{
  "intermediate_size": 896,
  "norm": "rmsnorm",
  "max_grad_norm": 1.0,
  "max_seq_len": 384
}
Each number is 128 + 24 x the weight over its row's rms, rounded and kept within 0 to 255. Layers, rows and columns count from 0. Numbers have three digits each. The size before them is the row's rms in percent of the matrix's.

# up: layer 5 MLP up, 896x224, rms 0.0904, rows 803-830, columns 112-223
# down: layer 5 MLP down (transposed), 896x224, rms 0.163, rows 803-830, columns 112-223
up803 086:137097140129114180126154109146131146111119117091131151145162107166134121159151137143092142167114115153152166122127125125142164090102128124121107075120077109109128132156172129152157117106126100141169134148120122088127125091115138127103125144178127099164125160136153132143138169117128171110087127125099134119148149107125127121140108160139
down803 089:120102118115121082159146159122101115140160136166123081102133124122136146111098100185123126086149121091116092120123091132100087132122152134129149153135124134134181108119151081082083156101158160080137127139151166161138105139133172148144149076084096103118102123128127109136096118148108111134158097130122125142109122108148167126126104099107
up804 098:098110139060133143131146112107131145142123121144123113142126106128164095134159140109129102139143171108095114108137145146134108162080122113161158136141132133102142113144099149120112088118123134146139119105153114176108123144108095118105120175134132143147156139098139198115072148128109137135137127125124149143119101136114133116134114152134
down804 101:145097118178112161128081128151149146138119139091117111112097116130108140110111082146095144139090150132133098164134172142198147087127131106123140127117152138115104098094154115156134146122145117131116143101129156133081104140115165117135105129148164145134119116161141103156201128123154139141111106125106130092168101103163135142102111127133
up805 100:125165176124126162118144103098119110148142100134129125150122091144148125121163148080104070168101127121148195116106151113121146095163156173153139099131096110150061117089183120129128077105125108122104139143120125146101136101121125134111116145143140130108114116160149138146132119110112097104160140114118122138160108128142109120116135126103
down805 098:127111131105114167125109097129167140109113145129122120117162146086184108141137146116147172155112109139145135117126108119168128146096083095149081150127117123114121107159109127126132136113119152113129181153121115143122088171115142154126134183115162107161138139098107102106139103123106128161172155105123136105116093150142117113155124122131
up806 099:128126156116109146136144164112110134146128162143152132127119112134153147123080126109150141086139121114168109132111142126120128133135172125138133113138130131125127136128126086107083069121119110143136107153105122111166112142138182146153085092154123122144137143158117111124146113127101155121131134144122136088110154107168101155116138113165
down806 095:182143087094121138108126156142133119108132120123105131165112138108116131149182097104128137131131111090079139125188106126113166109122143123208165171164171122107114159122155174168137153115114114097137152146128153130138127162164118094126113144171124113098108117105118123120107120156128138172127123128144116135166106141102152108158149157125
up807 095:118164123177128090145118124136148135156082148170165154152142151131119137151127115108128111128126150151152161109116144132159141133152157116121112108129155140117118171167105136157123107158090137122128125164091131152137121184112145144126174122083102118097162092118100142133103124144158117124158070115150159145154130099155110149085126148112
down807 096:124125130076105115081146161116117127091144125137122090120130127150185146140113087112152130110109135083118129135158122120067118111112132143136140139072116117111116127148125112111148183107134121109148128081144138113118118090153127149125102170150126131148134108103099110115156151130097166146116145156115121109080091146129094136130157123124
up808 105:124146145111116148097122095110133134135121125130130123124099142150083124114129108097150178102169155096155108124110119153124104113113058088094124140171127094119087117107150157134160137156146123130170140154147131151130147142116140108139135117116081156086137120155114124158120123151120102135162124112066115088119088163172122172122107117159
down808 108:119122083093090116127098173094088129110115118125104155149162158145151100103138177121087124083173168129121118136127138142128134141117162152134091120093150180139122178119137172124116134098140106143129098149125178105109139121125155126147102083090122116176126105101109108134165146099128144139066141150159151134142134115156115119123152156141
up809 098:119144105116114092125099137126100142171173124126152165110122092091096089075154112107108114104151117160135085130112156120125142128120120142085175078124145129122135144129103094122154070151114139160160115133118130124090095108140136128149126132151107085148117124120101124140113129121150171157145128121152171140158153132112113112152175144151
down809 098:121139133146121135148177121116138137104138139107115109115157145157137124145104095151154155116128158100136145123149133120187085102119133090155089132130143109144149149089125115115156130136103158111133106175143124136114107138120073126130094110153091130070126083099104163157128055117101146112158112119091124107122148107152133157152122087119
up810 102:114146115151140171148156128148153084143135115114133144159140157084154125169155111135165122144123121137154149106140155105191083204111122140151124115143096150123105102124152173068093132114118119168140170110122045101149127137137121141166157112148120164145117116103122144103162133102120156146144137174113125121106126116124157137159123088124
down810 097:137094133138111154119129138139155151127150150123094134155111121128152172094089076128120118100118117146113126128120123164142126089133122126146127172137173129100166179169141125139144176115116144147139122127169150120119079085090137155130102186147138134080086133132103105144085136144162087129115131114110138123122116146124138132115122167161
up811 097:087151147143101113137101092132110105111157136132151136112125132108122124107160120099121111139131125131122147133108126107144135082138110152117143144111138123153166122134115188118149122111148130132101144183122111129162088177145128123093101162108100148149130158124149177166104141133108099063105148132119112127111144144162111143139088094079
down811 111:108156142096131169105128114123121091150103127107165114101125106127102147090137111087171126135145075151156151091100110145151138112118191163125114131169120130138168102137089123123123150140133109137127121159123111112135137133141138090167144156137145176127145133133144130151149138119139127112118128106099153133118138134117115174149131093101
up812 101:127128136158165148104118140111127087112099150150124136150133152145087118152112128109174100122166118151117158137164130136176142124159119099156144124086092141167103112162093110107146148122138179137119085124174137119165165123179130131156140122131136125178190081139084110143157117123118112142080105161154142105146120149095139137145137130132
down812 099:123137132129131065110093148123135147105108127128121133129166128124184149138082127139144178144160148127090136144151106119157133132113136110153136150131101147118142152149107119148171134112105114096134128182124103064117108116058103115140115155150179116149101141053120168122110117136136187130114116120135127127145087172114127093121132168124
up813 094:123177115114113131114145156118154130099167099129103151124092104123103158143103172185134129111110152139167139159144115092099159095129138143095127134138150121120143106147114124119116090153116117154098176117133097161146133068128151103144128105163124169135112142157138065129138108131154145114115158104112181153110187136115131089142099121149
down813 087:137139106083094116134142128142133114119088146156145150143110142153123172127093105130107095168112130107102111112128124175148168137111140183136122114102098135147111161130128093122102108156101145139142144136154133100135101136164106108100117129130122120156125137102120113114137130174085063138149091101099102125119059124151142142078129099138
up814 092:134078158121134093138121126108109091125144135141099142145107139140162150137124153111124133105115144110147110171129124147113141138140197137137121177090084120124141137121115120133123090114183135115138142137163165172121173099118158130152153156152150081138180087129124111128144174117107098191139117119127148143148129155099108129136067146115
down814 101:140167152079140129104124134114120125129150127114116127185126132108144098132109111152115114137106097136118124116089120112190100128140092100109136162136118106111124120153133110155157125152126159082116125122121102117085117172150112105096117148109149144150144139163132172148110149112137125126096135148159127080131095102134096151115148129153
up815 097:111136103148147157107146153131109115122096110101193158112119120123145117122146137162066156111136088152137111163129174132143127157127154129145114138123109155135119215160136149113154144136192123155113126113098104128095124153169138138127131078133101135148153147123113153155168115135169148143090067118094125130162170132103116114128129096123
down815 095:139116098120151110144136111153126122078176151135102107130090116138120090126094177111145130193072132095104115124130127147153114142155124154174116112103128096112162101149146143134051162134115115113134122092136097107142145177145138109131094099096115110083112105165124116128152101138128122133142101185123110129109098116120092093102131099106
up816 098:100123109132111135106086134117097130143144152106132159122159126134091104113120141173131130106095116095147137151128134092070111104135157144156153135137075133107123110128156142123138081142118087155165099117119130104159058163098166133115142107167128099215088118130146133161093139121113086089143101157121178125152093148181150122146114124175
down816 101:177110158115102187160134099107118110136135119119164145101108158076107128143111151081097123118136126124109162144166095141107160090129095111138136111107153111153178129156142162140112150114113143117116156157162153150112127100100137102142094160139152100119140100134139108107185115142098136128137147168150142119099118137114079125173133125119
up817 105:139116122160140114129129161099143113134162140116166166116140146144151079088164112175128142186124127130131154126116143110110082174115142138110180125132138162130105141112144131165102148156125097122159070139141098128109141088137130125141148099150064138125073097068103133163149087116149156146118170164113118159132162127145130124126126128146
down817 109:139171147087175069112154167137109106110141112127075149102127138113147169122099149117127112144092128104146125145143127127129144155123129176107115154147114078124147075113141106114136143131104181120126128077143133127141148147113150129129158107162135109112126144120136112099100132132128097149121112123128147133126089065114114136151134155147
up818 092:097117152117174081129137114160088138119112155149152189123170111135103193166111147116131119168148160135125138100110135110106151130144115084121107131100105123113114122095118114101116093136126131129142170120158133103139160131079105107093109112132107140169183135152111126143167170173133175113157130151122122119128110161103107115104100100157
down818 095:093193120142131102091155103083134100137137139121150132109129118135110137173164148117123125127116119124139150122126149103065116122173103203181154130160109177136140144163124115120138150174144150143132116148084153125120094154139154118130116151135136135158124076121131133132165136159155139106140135122142158160140078148121115138107124143130
up819 103:129090148097167116120108120112134079120116120151165175154156106176150152133177111133182139075125110126145117110143123116137132148182117152117108136131099143090144138092106125127084141124117148117134133098128159109094167093119116142161140120156128143134109153158201122090142144179150093158113140135078133083123161110135115140151123154123
down819 102:158133104114111115143163115129176099123116182146165104118142131097112117166133122119122142123115111153107139119118143142142115088098108111151148127096112130142143140126089142107104135117145121136149162155125128124122144122147103161142182094146097153151106136141063115150151136172165069103113145119127116122139121116103096166116132109113
up820 104:160128127128100119149128136123126131130115112139103129125127053097135099120115152080148101165126115102125120103145153106120123131181152136103156178098108095093173139128102134136118129103162130162138153107143166124148129137149118086118147126113112172096115094168146124128122119084101082121130126092134105159163150102125120151115123098127
down820 099:120140117114136131132121121153123111181115087153158213132099129126135121106153116177144127141119136157130103172141125134127151125153137146111106134158122123134138150171112086134150131177136149127164117146154176106124095136154075125189115162130171121134150118153145101102094121117134088093090087164125142139118082130092134111091137144177
up821 100:105119163139127109134123143142192105160133098164142170160103144127167119122136118151158161081126125133113124135123149148116174110150147135105148089063119117112149112144126073132147110119124152141116105155138132192147114146110159144092127155121100122132098164131136123143158136162123111107151135128114129147158132127131124142170150148102
down821 102:122155155135090140146106094146082118104138170123133098158120119163121129098134099107140171166108126101102125163109112134170151141076129119121098153067082104117151110137132142104098143142117122163166127141127125138131152125130141136128098142128119103130130109101126114141155135120112116159107124157109148094092165170116084133123117153118
up822 098:094090103166169139133124158154104131136123114162068080161121144113104105110143134130112169157083141174164129127084144117116123182202174145135132182129101074136120123156120113136137117115144155119139131131133147174080129172140154130152118120089121138103132093136110082134136119156118132129156139152112157123132147166113129091110082095115
down822 099:149160118073085135131116148106129122094122153131150146156119139153136100142166117100171132088142136124158139143134109157158142104116137155141094147075088124119153160116118140176110108116119135140083105142095138146100130135101151145158110156138148141143132101134117165114121161091162141136089150101156098125105151146131146194133139103137
up823 096:111145097132120170154097135151127128167158127084117143158137147123099187125102125135137149124131127155118129107162109119123142101119134157114125170116150128133155101123109118138185101143138148162125154164147133138170172163137134096151128113136135133086155177108156114138158150103138133113083075109107135154185133117113144121099131134126
down823 095:138079158075125110116152109100114113110152081125135104109148137127148089130130128123104138156138118110123107135136107114095099148105137132099115123137103110118109113126128136163098162143052144116125146128139167156096127127098090125115132174098118072150086115152113188126115123115098089121118166128183095134117128144107097137132146092126
up824 100:095134114182106121111118138107145091152176137124119141107110152138150140168114117156146110117088124142134097149110152135153120115133089159089151104146166135053114164132138118127123128088158067149134129131111133111137147077158170106112109152149109092137155109153101100132159181100139140119156122162152117133097168106119155133144119109130
down824 099:147137139200105144133113102137130121141139121119117147123125113092123116151122119171133108123156118172151122153135098152140108096112162116156149156109131103182115117112172124112155152191107112117111136123093097132093105143067086123163118110129149137157139107093114107176086146152110141136092107141142128130137111135121163136126162129125
up825 102:160155153168170146114118144151151137135126164140116115132158117141146109100131112138149089097158121101132106124139102112133177119162091126125106146157128111125164148120084141100109083089120166129135136100110123086167114161128155132128170170132078128134101157129089105136146136104108151112164102119137110146141078138170141138171124145130
down825 107:123140125125107140076155180129154104106135129136142116166118160135082094086135092140123131126155164110105140113120158142119139112137121143145141141140157138131111122130116152087137149103108136153108150129155159116110121125124185100108184116143096142131096129126128154121135139094173183131181122131119137122145121092117135128140167168117
up826 101:128112141116118148148125072176157133199158095141079171157146144162157140127109131152186161135140140101141125171129107138122120130134151148121121123090146142124136161074093107123117117119135137132115123139134132112106121148145070123162114187131112155103106114118122112140161178103123156112103159123149156104093178105144133134155134101087
down826 102:112147130162098149172125170160189093111081087119139106150118116141163130146162094164158105117106159104117138150137124123131149087082124139091144124153146153109104160142125150135124126148137128120090140112119133154109129113091127128112107093123136098114134132120140148125088139131129148152097140160136136161125140146136149141077097144139
up827 104:090154136094121142105082124150146105152132145155168112130176123061134127150142113188145171125141143116154103107102144128108129191164080131155087118143094077146160128114128127142118153110127134144166116155145111110114139138076123100111117175134081156139105146148147125125064134139158125125130134118142149144134144119149108108152089127141
down827 113:158158141148173143086134167173156081114110134137128102072133127133090151100143117117162128125141128126143080097126107138144119137137089124129150109157151129110091118097129119108116095150161141125153110077172082145114117138152135115133153137152169142112099137144143140100184115118115156121103100107138096147178124108165171110149151082124
up828 097:081136129196143094142115140090162080151152084151120159122100155127118088132150138140096132102107131157111130116152120156121153096160167105126126083180111121151114116126081107147121138158108151130123133078151142099109163167083162117131164155128128124098094090137128131153138136120134117091195139166100147121115111118149113121141184134089
down828 103:098120107122104132091159141101117125139141089117124107132168125121150138130146124110137139138170146123094134149114156113090129125132111088169115113123140117080175137154150127146128183093115093130115067123110115093145128103094138143130156151195127104130156162122106088145080135140168135118155109151161083096138080151123136107185126140074
up829 099:128134118133130148126158151087150102141127115143118107163169161102149182152144159088134137128106088144106156149162097146138141114133143147148146131103111088122107111147129146166147142123113128118113104157111150154130131104122134065110124124150128089169153108116144121099121066143140136154095121119106118090120124129115092109120171132146
down829 099:074154073130087131152113109144160104101129145128119151156183152126124094149112138133126168119141180092114136117155102105142134140119102061130107145136160123157140134126113092135135125133111150108145097113137101116166100097112106160112146093124141099099094131145133148133127142122129093137117171139138129151106122188160076145088080125161
up830 105:136112160134117077123109106129132081127064156141142112150166191138112114112122126081130153119142141109136114117122119107164127081115150124102135148096135140136105114089082127151145139161162160133142159133130124158090154126128157103160175107121134144140094085145122111124147151136145154137106112110135136041104096175163152155089132156120
down830 101:137136090129113102071123119154143122096164147103124133134089108086128130105120118100123079091103111102131140109170122111160112131177113152135177149116113140111127118116149090134152091160122144101132135141080095108150072123146148109128125101098119121137152141144133127147127137059147199137107162083144142145115121111100113113133126141152